Each number is 128 + 24 x the weight over its row's rms, rounded and kept within 0 to 255. Layers, rows and columns count from 0. Numbers have three digits each. The size before them is the row's rms in percent of the matrix's.

# up: layer 15 MLP up, 768x128, rms 0.0751, rows 102-148, columns 0-63
# down: layer 15 MLP down (transposed), 768x128, rms 0.0723, rows 102-147, columns 0-63
up102 100:123143109146131124109080129162106151182100095158146122143149132156161105161123130092142111100131117168132082129097144119119167111091119124161090134177135118115107147132115100152127113111149113
down102 099:103119109125131136140145177142065169116126150073129113105126160115126102103121124174140128138115122167123097148165099140114138084103122139104117128114153138105116164134107118125141151112115107
up103 108:102149107110141141124094120154124153153139117101125116092140084180114129118125153060134105129114101172159111134151165118138142147095165155135132154142125173154103117123066139125123109185129107
down103 109:157123148131137116092116129135139161167119112102103125151107171087109096136068120153115103173103146145114111131135126103143101146179115124110130153120116138124142140126141108140059164116120140
up104 093:155083127130146112179121121128089100109106119144144120131124149170087146133108157149132188108141132115119138104153149101102134126104129147127129102133091086087102152096153191132142164123131099
down104 093:141090174115156122100107169134147131166150081143129099143131148152156115107097123152153081103171091133101144132112111143141131129164140124136136091114126099111153125120108094083180152168139148
up105 109:147142169109105107159138105119118120113135115125141123162113142129164133141111188164174130125080118133142072120159161098092140139142158117124131120153100143106086124126142141127098103181147107
down105 109:143159098121167153110149154115136093132112180116114151111142150076135118155127095176099159147136123127144147149145104132175069138103126124152115133119126142118129075100114113138067133133081135
up106 104:118121122113112090116082139115127125127162144148118154157129118146157107103084150132118140110129140153129117100122136094138098151119147137143085119142146156110155127137125124077080148122149117
down106 106:127118166146112109099094111136120139118140127176120149086200097151174090117108104138126138133138145115108092136114114105148118153122093145094108127123084128092173126084126123120152137110113136
up107 110:134119124125091114098082091102100133133149091129132090103128103145094101129103155154147101128142138118166101140103137123142169140121112157101115145130132123133134173167096072121140129116148128
down107 110:116161118128166096140139149120114130135143109158111117118127169125150090093107126157121136141088140118079097129125107145140124116156115156144172143108162123165124133164143135142150123127143140
up108 102:110101115102080106146115093119087107139128132133153124125186125123144154163123167127122187087106108109149146126117146161136130122146121102080123148158151149120110131130154122136105140108117128
down108 098:117115134109174140163141135069102133111108134166118115164144110077112153150138133147083120111124066089131132166149108145145133131124100178124122154115172126153134073113133123123139132071120101
up109 099:118108099138104144114140121136141181161142109145143103157141153139149106132121117127106145109156100125092140076122097154070154198134172146116113098120146127101091129140120096143131158131157134
down109 100:112102198114080097135117142178093126117140129097140131138081114163131127093123100103144089151090138126131141156123121104119118129159145137125099111100137119126151115157113147151079156074129120
up110 083:107124105138090114115110107115117167113135152134152113097135141091131126141072106169212175092143094138111159127112122107089140132149177112114136101098183149140127117144112150145100157129130104
down110 081:111136065141114142148091135139101162126163149089115158114122154132129128131139094192132088147148171158115121135139152124159117100110138122109125145092116109095130130107114138125126179068105130
up111 104:095163134128140146185109112195102130153150119147116097124125137155072119118119117145146175144071094119094108103114145126124108118108115074119115114132144101135120162130158148181130183093136120
down111 105:119155102160171118124145125096112129151145119120167127156135161121142106107113107095144115100115120141167189097192130180130161118171129117125124128115089110074125156108160153148150133117139147
up112 100:099106154136151115165147134149100158153095106139139134118117127159117126133136136089119156106107116116120162141163129099091108148076139104143087122113146132096115135105104107153113146131142135
down112 100:152152076148133123140117111163138112132172106176163145161116120128131089124108115109099165099135128067136110175107096079145122139143133140157142161125122137142150083095118152161124152106160105
up113 097:126113142094132137138121106185116135142153136126131117099160082170138165093119139107152116114113133131113108116129171098130168135120110136134121118132117157096133117147186134147131118146176152
down113 095:148105141165130132084113127127134132134116113093087111137162151107138128172118107093151110119155104117103151098126118165143198132142149114135128122099142167119130165095125127113109087106097165
up114 112:133134107117163129146103111133127120165156133133151124139111083184133118145115152099140108180139105156173101105136190084140129123095154093104123142136145117119091133117156109094118182122157116
down114 105:148139082114101137111112121097125185127108156094135145125125126105153125137134125132160125106144084148143085119089137103102081132127121106142136090134089142152097135120149131135100144160116151
up115 105:140151135120129156116138107146111120164130129123156104184113128157137196104119114154126128142158135131109073080106166109064149105112152100102097109133135124112148143094133135123110153114145153
down115 107:117111134095158113119130123078096186125162114109101141147181136161121138126157136130135129108126185082110098135106111092123131116108129145097118121139124159118188109163163108121094106122074125
up116 102:090096110119128131108082108151135122144149109149145116148125112136108177130118181129098133142175122192140169116082115118119149120142125149121161100145155163135081128156133094113128136149121137
down116 100:128134116126148149141138138160115105084102132133107141133115092136135115107174165124109131147142184133096129124151144085180109131135114128102168123105114091155109123120103121155136124149114091
up117 104:146143146073137135112065142140112108130125079113145099131112113144135129157106153113124138116130094148130156119117124118125166134149167103130120145123114164072141157140166125171128188153157105
down117 106:111133169127120133112169149135112128094142153116098154170114160133112171102064087096133100128168182143170133145103103155135114130187153134161111132124133119113147117123146108117156093116144106
up118 111:126091116112141077136131077140126131148139129095151084146103124167155100171120157122133096100092127143152088137101106145110130152109106095121110105127124150131114128122134174123138155187110100
down118 108:148091169147127113147083072130089111094130127142158133154092103137118137147069063146158144148139158129096137119108129128158149128085122116104136109174147118169117109114159106141130113096142106
up119 099:107123152129108141129105102147084101133160116142166131159149089150120125137130096140111146150122103137102144104116152137148096108095115138164098145100136130116092124145155114091092150146139099
down119 098:138108154157137133112137099103092105163124147125111148111120129135085111067125145115115141141127148128144084101138076158159100116126122124143124123089108123154169159073119119087143111131118152
up120 121:147128122085081139129113118155105140153124115139151139098108100164123115106139162097134134103062093149159085112145143156096153145121128154111089126118146104117143129141123142113103145160122101
down120 111:123175138151125126135132142098147086136096111121168133162138135139126146097125133142129150131109139173138128143131105141135130121121068115139178100147106137134166095150092105124123141115116182
up121 101:119135133145110145137127130154141165150110106122152101141171081159104133137110133105159145148159140148111158106112088083098119137115138137123118128155114125141141196106077134147128100165114150
down121 100:166131144127116119108166096148134141143106147090105127104133126092126123119111140172126183126118139080160071109168082123143160097160143133165141122148140139143128123157106142088166140104098160
up122 096:149096144107088149131136105132113145147109144123130102099101149133153155152118125076113136184122088153149137103133082131130140143099122141109162146126174145084118178127124119127128151121155179
down122 104:099106181133118153114105141099134160132129125160151157116132104127147154138112118159110114135107133153149140163108126099125100183106114144120145084117114073126055098143140170127161143096111147
up123 096:129115132122095103082109061147100148129117139148128110135132117108122104116124127095166108132083110146139125132139187133150163132071152117138128119118119114154161163139096192111108156141145149
down123 100:176109146073080104151116147162125138091140144093117131119141128177144136088103144097165080158112148140138143100117113101143140136130104096136120170112149097127158139175181129149135115150168106
up124 091:139139184108116124091069124162101149129135118146110076167130138163108129134119110124135150125134150148111132124124158128068122151120116122153092138115103152130084177146119172158077115104120145
down124 093:132100129112085099140140099112118135153091109114091098133127102177152130118101124132127091138143139143147129144118119162148113088100123126140088118155142142162107091133132114149161127098104116
up125 102:146116122128159129149103137120105116078109125149103125117200059154124122111099169128163148126115132136086132104145139141113129172126151114094142111145146092084143116141128150070107125142136145
down125 106:105132153134123134126087159162153100123119154153146102114119140107132110171101143140189164089148195135111152130132185158151149144131140137131121118124102097137080129146119141153125114149126099
up126 103:121115161128163097066113093138105140152120126129106111120110131137142135185127131122159150103146139188143163095112134123104131144112101112157069109162171136116067135138133107107096163164144097
down126 102:136125155146154160104122139104160128082136159135085182125161123139159117123144151169135195104169117141168141103097087154120147119116064115102127144107106122149124111153137149124151142066092135
up127 097:137155119109155110157134100119089116124136139136142083159124142153150116083120117170119172135127118149150137135120111148088151118085194078111085142127131131104138160115110132144151129147160138
down127 100:124117132176098110113125078091108131155161154138137147183156113116133088130102152151131150120163089103157127140129125149124121094077124124156095116119100117116083141114115139130169136122102122
up128 087:125139118084121114146115120131119120144136110123116123100115119102117142116108154156180146131134073120139130073112133097127128137149109142098139086176179094144102125136084137114102097152150149
down128 095:120133119173127150129127143126144120129128139101136105126099092140105100113135096092128088130136103049122132133102126136162113098115123108093110118123127120149146137103092139123117140141144110
up129 092:116134111126141140132124107120154138137118133148206115152117133143054145141103151150127123137128130132140126140104099119121120156098158108087123166137138108093133098136137148140116191192115075
down129 089:139118149138097133136140111126154144110177114106130154167144113119141131173144153120112133139158144116161124099086134167123125108144127130136147116118131128145137128143130171135155096105139135
up130 093:109145101127153110111084104135097177122143127101175119116152118127152093155130116117157144121138120143141112108135192092141141126132143157083095129164147133133169166144097166078125120133121163
down130 090:095147134109183155169150147117158161079144111097135174132078142145107160153105116118132109145099114144141152121145113117132108114122122120153109123129124129125125145123093111130147098165116142
up131 102:135150135150127137108095151149144158156119112178138095128136151140131153135098141160150146166121116152131131121123124080149140174120133119187102161108154157077125180126166169139116114172098123
down131 099:100116153127144075094092122153152107149122170157160106134117155116092077137107145127171122137095154161120162122123131108133165144121128154129118113181097177107122152131108134131104115111113125
up132 110:140164128078104103127122144123083116118125147166133112118100146129131175153068127134182120125131093143139110146115149132134139135118127157116124117173147178116105127142114119103119101154167138
down132 107:147097106180103101157132152123136129115112157175123098160077163124151117146077111143157157107134138163125119111151118115141105170115129094149134125110134118133166106140159141115106136102088133
up133 093:109171130127148155138109133172118128124129166098121148143098121132076121158102096099120135166113139173160113124057139130128112142148188131123108096137156118137138164130114165153089145129144107
down133 098:130117164115134133122099090161079142141109140149106137128133154093128134113087129120116182124130143132095095149105128130132100098122099113114154084106129093188111106139096137124117154152140138
up134 095:110120101137161162136114080185111128157103125132155136119112082109106113128109121132162125157123131130125165078174122151147118156111139139116055125160149086138149102132122177098124143138100116
down134 096:156180130136093120163174146113157088118099109163150133120137149121121117132105119126167171128163156081112088121134162099142144098143116099170123139097102119147095056138119144120156148116135090
up135 093:095143130096104104148148135120062117122149133109178136156171091121106156110063108080153113104081121123138135124140165125122113133106150138112129080174117122122109109119130147135106109109096122
down135 090:147140119100145114108148163122134132080117107143104117125161136093107113120134090177118105124144101113171119120111083103140140148129134106186093147150136147138156121134119086119134145141110132
up136 092:144102127107121110163098134170082115182130116135118105151154094122122107152118168113177166133160122140102120070120120096135116151113121141144120110170108121130136118102138185147089127137155152
down136 091:140153136185118128146128165124121128146130160140099118146134101084141140115145130151163122132120143108116114135132101124117108107138094159131134132129110138114163075052138136171105140149133165
up137 103:137084146092128107126117145131147144155084133134155103133198108115101141141117157098159140140093094109131142150100158161102147179142131126148146153115103149144099167131118152128096144131124080
down137 114:130135098100097155135127171091105110131086125138155104118156133119116146106114170089185156114110144072106152118103111150169151141127139138153165131107143124164072164102141136138113135092105124
up138 090:109109107120108125085151150155114158135118117148143143158115129123118146122092118131108133083114136139102110124088129127120149106128143153160139141165133119137173133148090119134126121121131124
down138 091:137132127181123119156077130150114103119098128111138175122154158127148108161122142129132154131139142158179146125157111122088148159136149099088107122140119143112077136126169116133136152135150126
up139 088:152096083109086114108092131148115143103116159175116135151119089142153122133120112154184142131112123126117156090111124120137137180145136111128117116109148153110086118122106129154143114150132129
down139 085:134117133091130090107161115117112167146115126169115080128141103105065111111101103137150101090132099142120113134083129141157152083134130148125121163113127134151139110112155120127121117116111148
up140 099:128097112147145169108061128152134110141101132117197092157152126129132108145118122141109173120113084171118160116138072119117143112101092129105092151147113131128073155090125158134126129148109130
down140 102:139139171102125096120137135160097134165122154140099156164142108129094067107077118149143138145130153130131134144115150149118136131086158097117135157083109161112153132098115103105141131148110139
up141 094:122135144125142117109109095127121156131137113159153131111117121126135147104089121151156151144140090125116122115156115144099139123125149091142128112158094135139130116147110107093112094165106095
down141 093:110102148146162141131104131157160121116115146087143155109138111139171127126132131171105163117089099144108112139145165141163104099159119113093135110116088152182107130091098163164100156147145081
up142 096:100098154142079097107141131132134099124139142128113131142152089136107133137112112134117137134116120117113084123069105155108138166096079104064120162166139126114119128096158137120088177144127094
down142 102:136157125151155124146100117139145123112122087157147132144134136127118133185097131169119116142160141162083125120153127164147138143119175130159110149152146101119124087131120107139161102070092154
up143 091:150131115144165165173103152180128171108115108156162164107161126124144119121114141139145117139162106119133110097080143136137117111135129086124129113153113152105152182139135158150103108136106126
down143 090:179168073147124104108108072120138106089078139124155169124100144122134106158097111132134119112201112126150135138137080119122137120161124082120160101150150117117129117128102172127107092153102151
up144 099:127181114118129117110113106141057117104127114162142122110148104146146120125134123138135174130107109128128113122127194134123107152108114101118125130149135079133176141105155151103110157163152142
down144 098:142111120169121114142090119149116144098095118153137144118124121117092169128145132180133093107123134150147133161130112123127123093145159127150131156118120134136085137125119162110095090145112119
up145 111:101075111121080167131143134149110159145099116161184163153151122160106121138120123128151146126099088129148109125098120104128181133122113128155124169119117107093122160098085154130118136103126132
down145 115:133169082137132155133107147086162127121122198128166161140076159107122121140173154111096134122098076135123126129147118113157156135108148131099087079122094095118160122125125133108154125114107127
up146 104:106100147090134152158116138134106120121115087161137135133147111139093102164133127136170111143150063142145131132115155103110127142084124118098130115130157122122126131132119154142101146101165074
down146 104:147098129146130086154137139157125131120098118108162175128162114139126123155140076144169094144170103068130131159114122095108135108102083112113094101121124135139164097115091133124121099119145089
up147 102:144158132115140101134083142132109131173143098162153149101139107114117112127095141137131125124129121138117131134144113135107126159149133106122112082155184123164085115189128143112104120113084133
down147 106:177148144126073119098157137105082119156171126114054106134124117127136085139119084160112103148123125164115091144163136138121110158137135112144111139142135097142113136153114100131153111184174123
up148 112:140107157107116163165110122154124120130081080138147131182128142153120122131115157131137097156119132150154128132079119139140112116107110143090082155116130142143091135189113116099112092130091151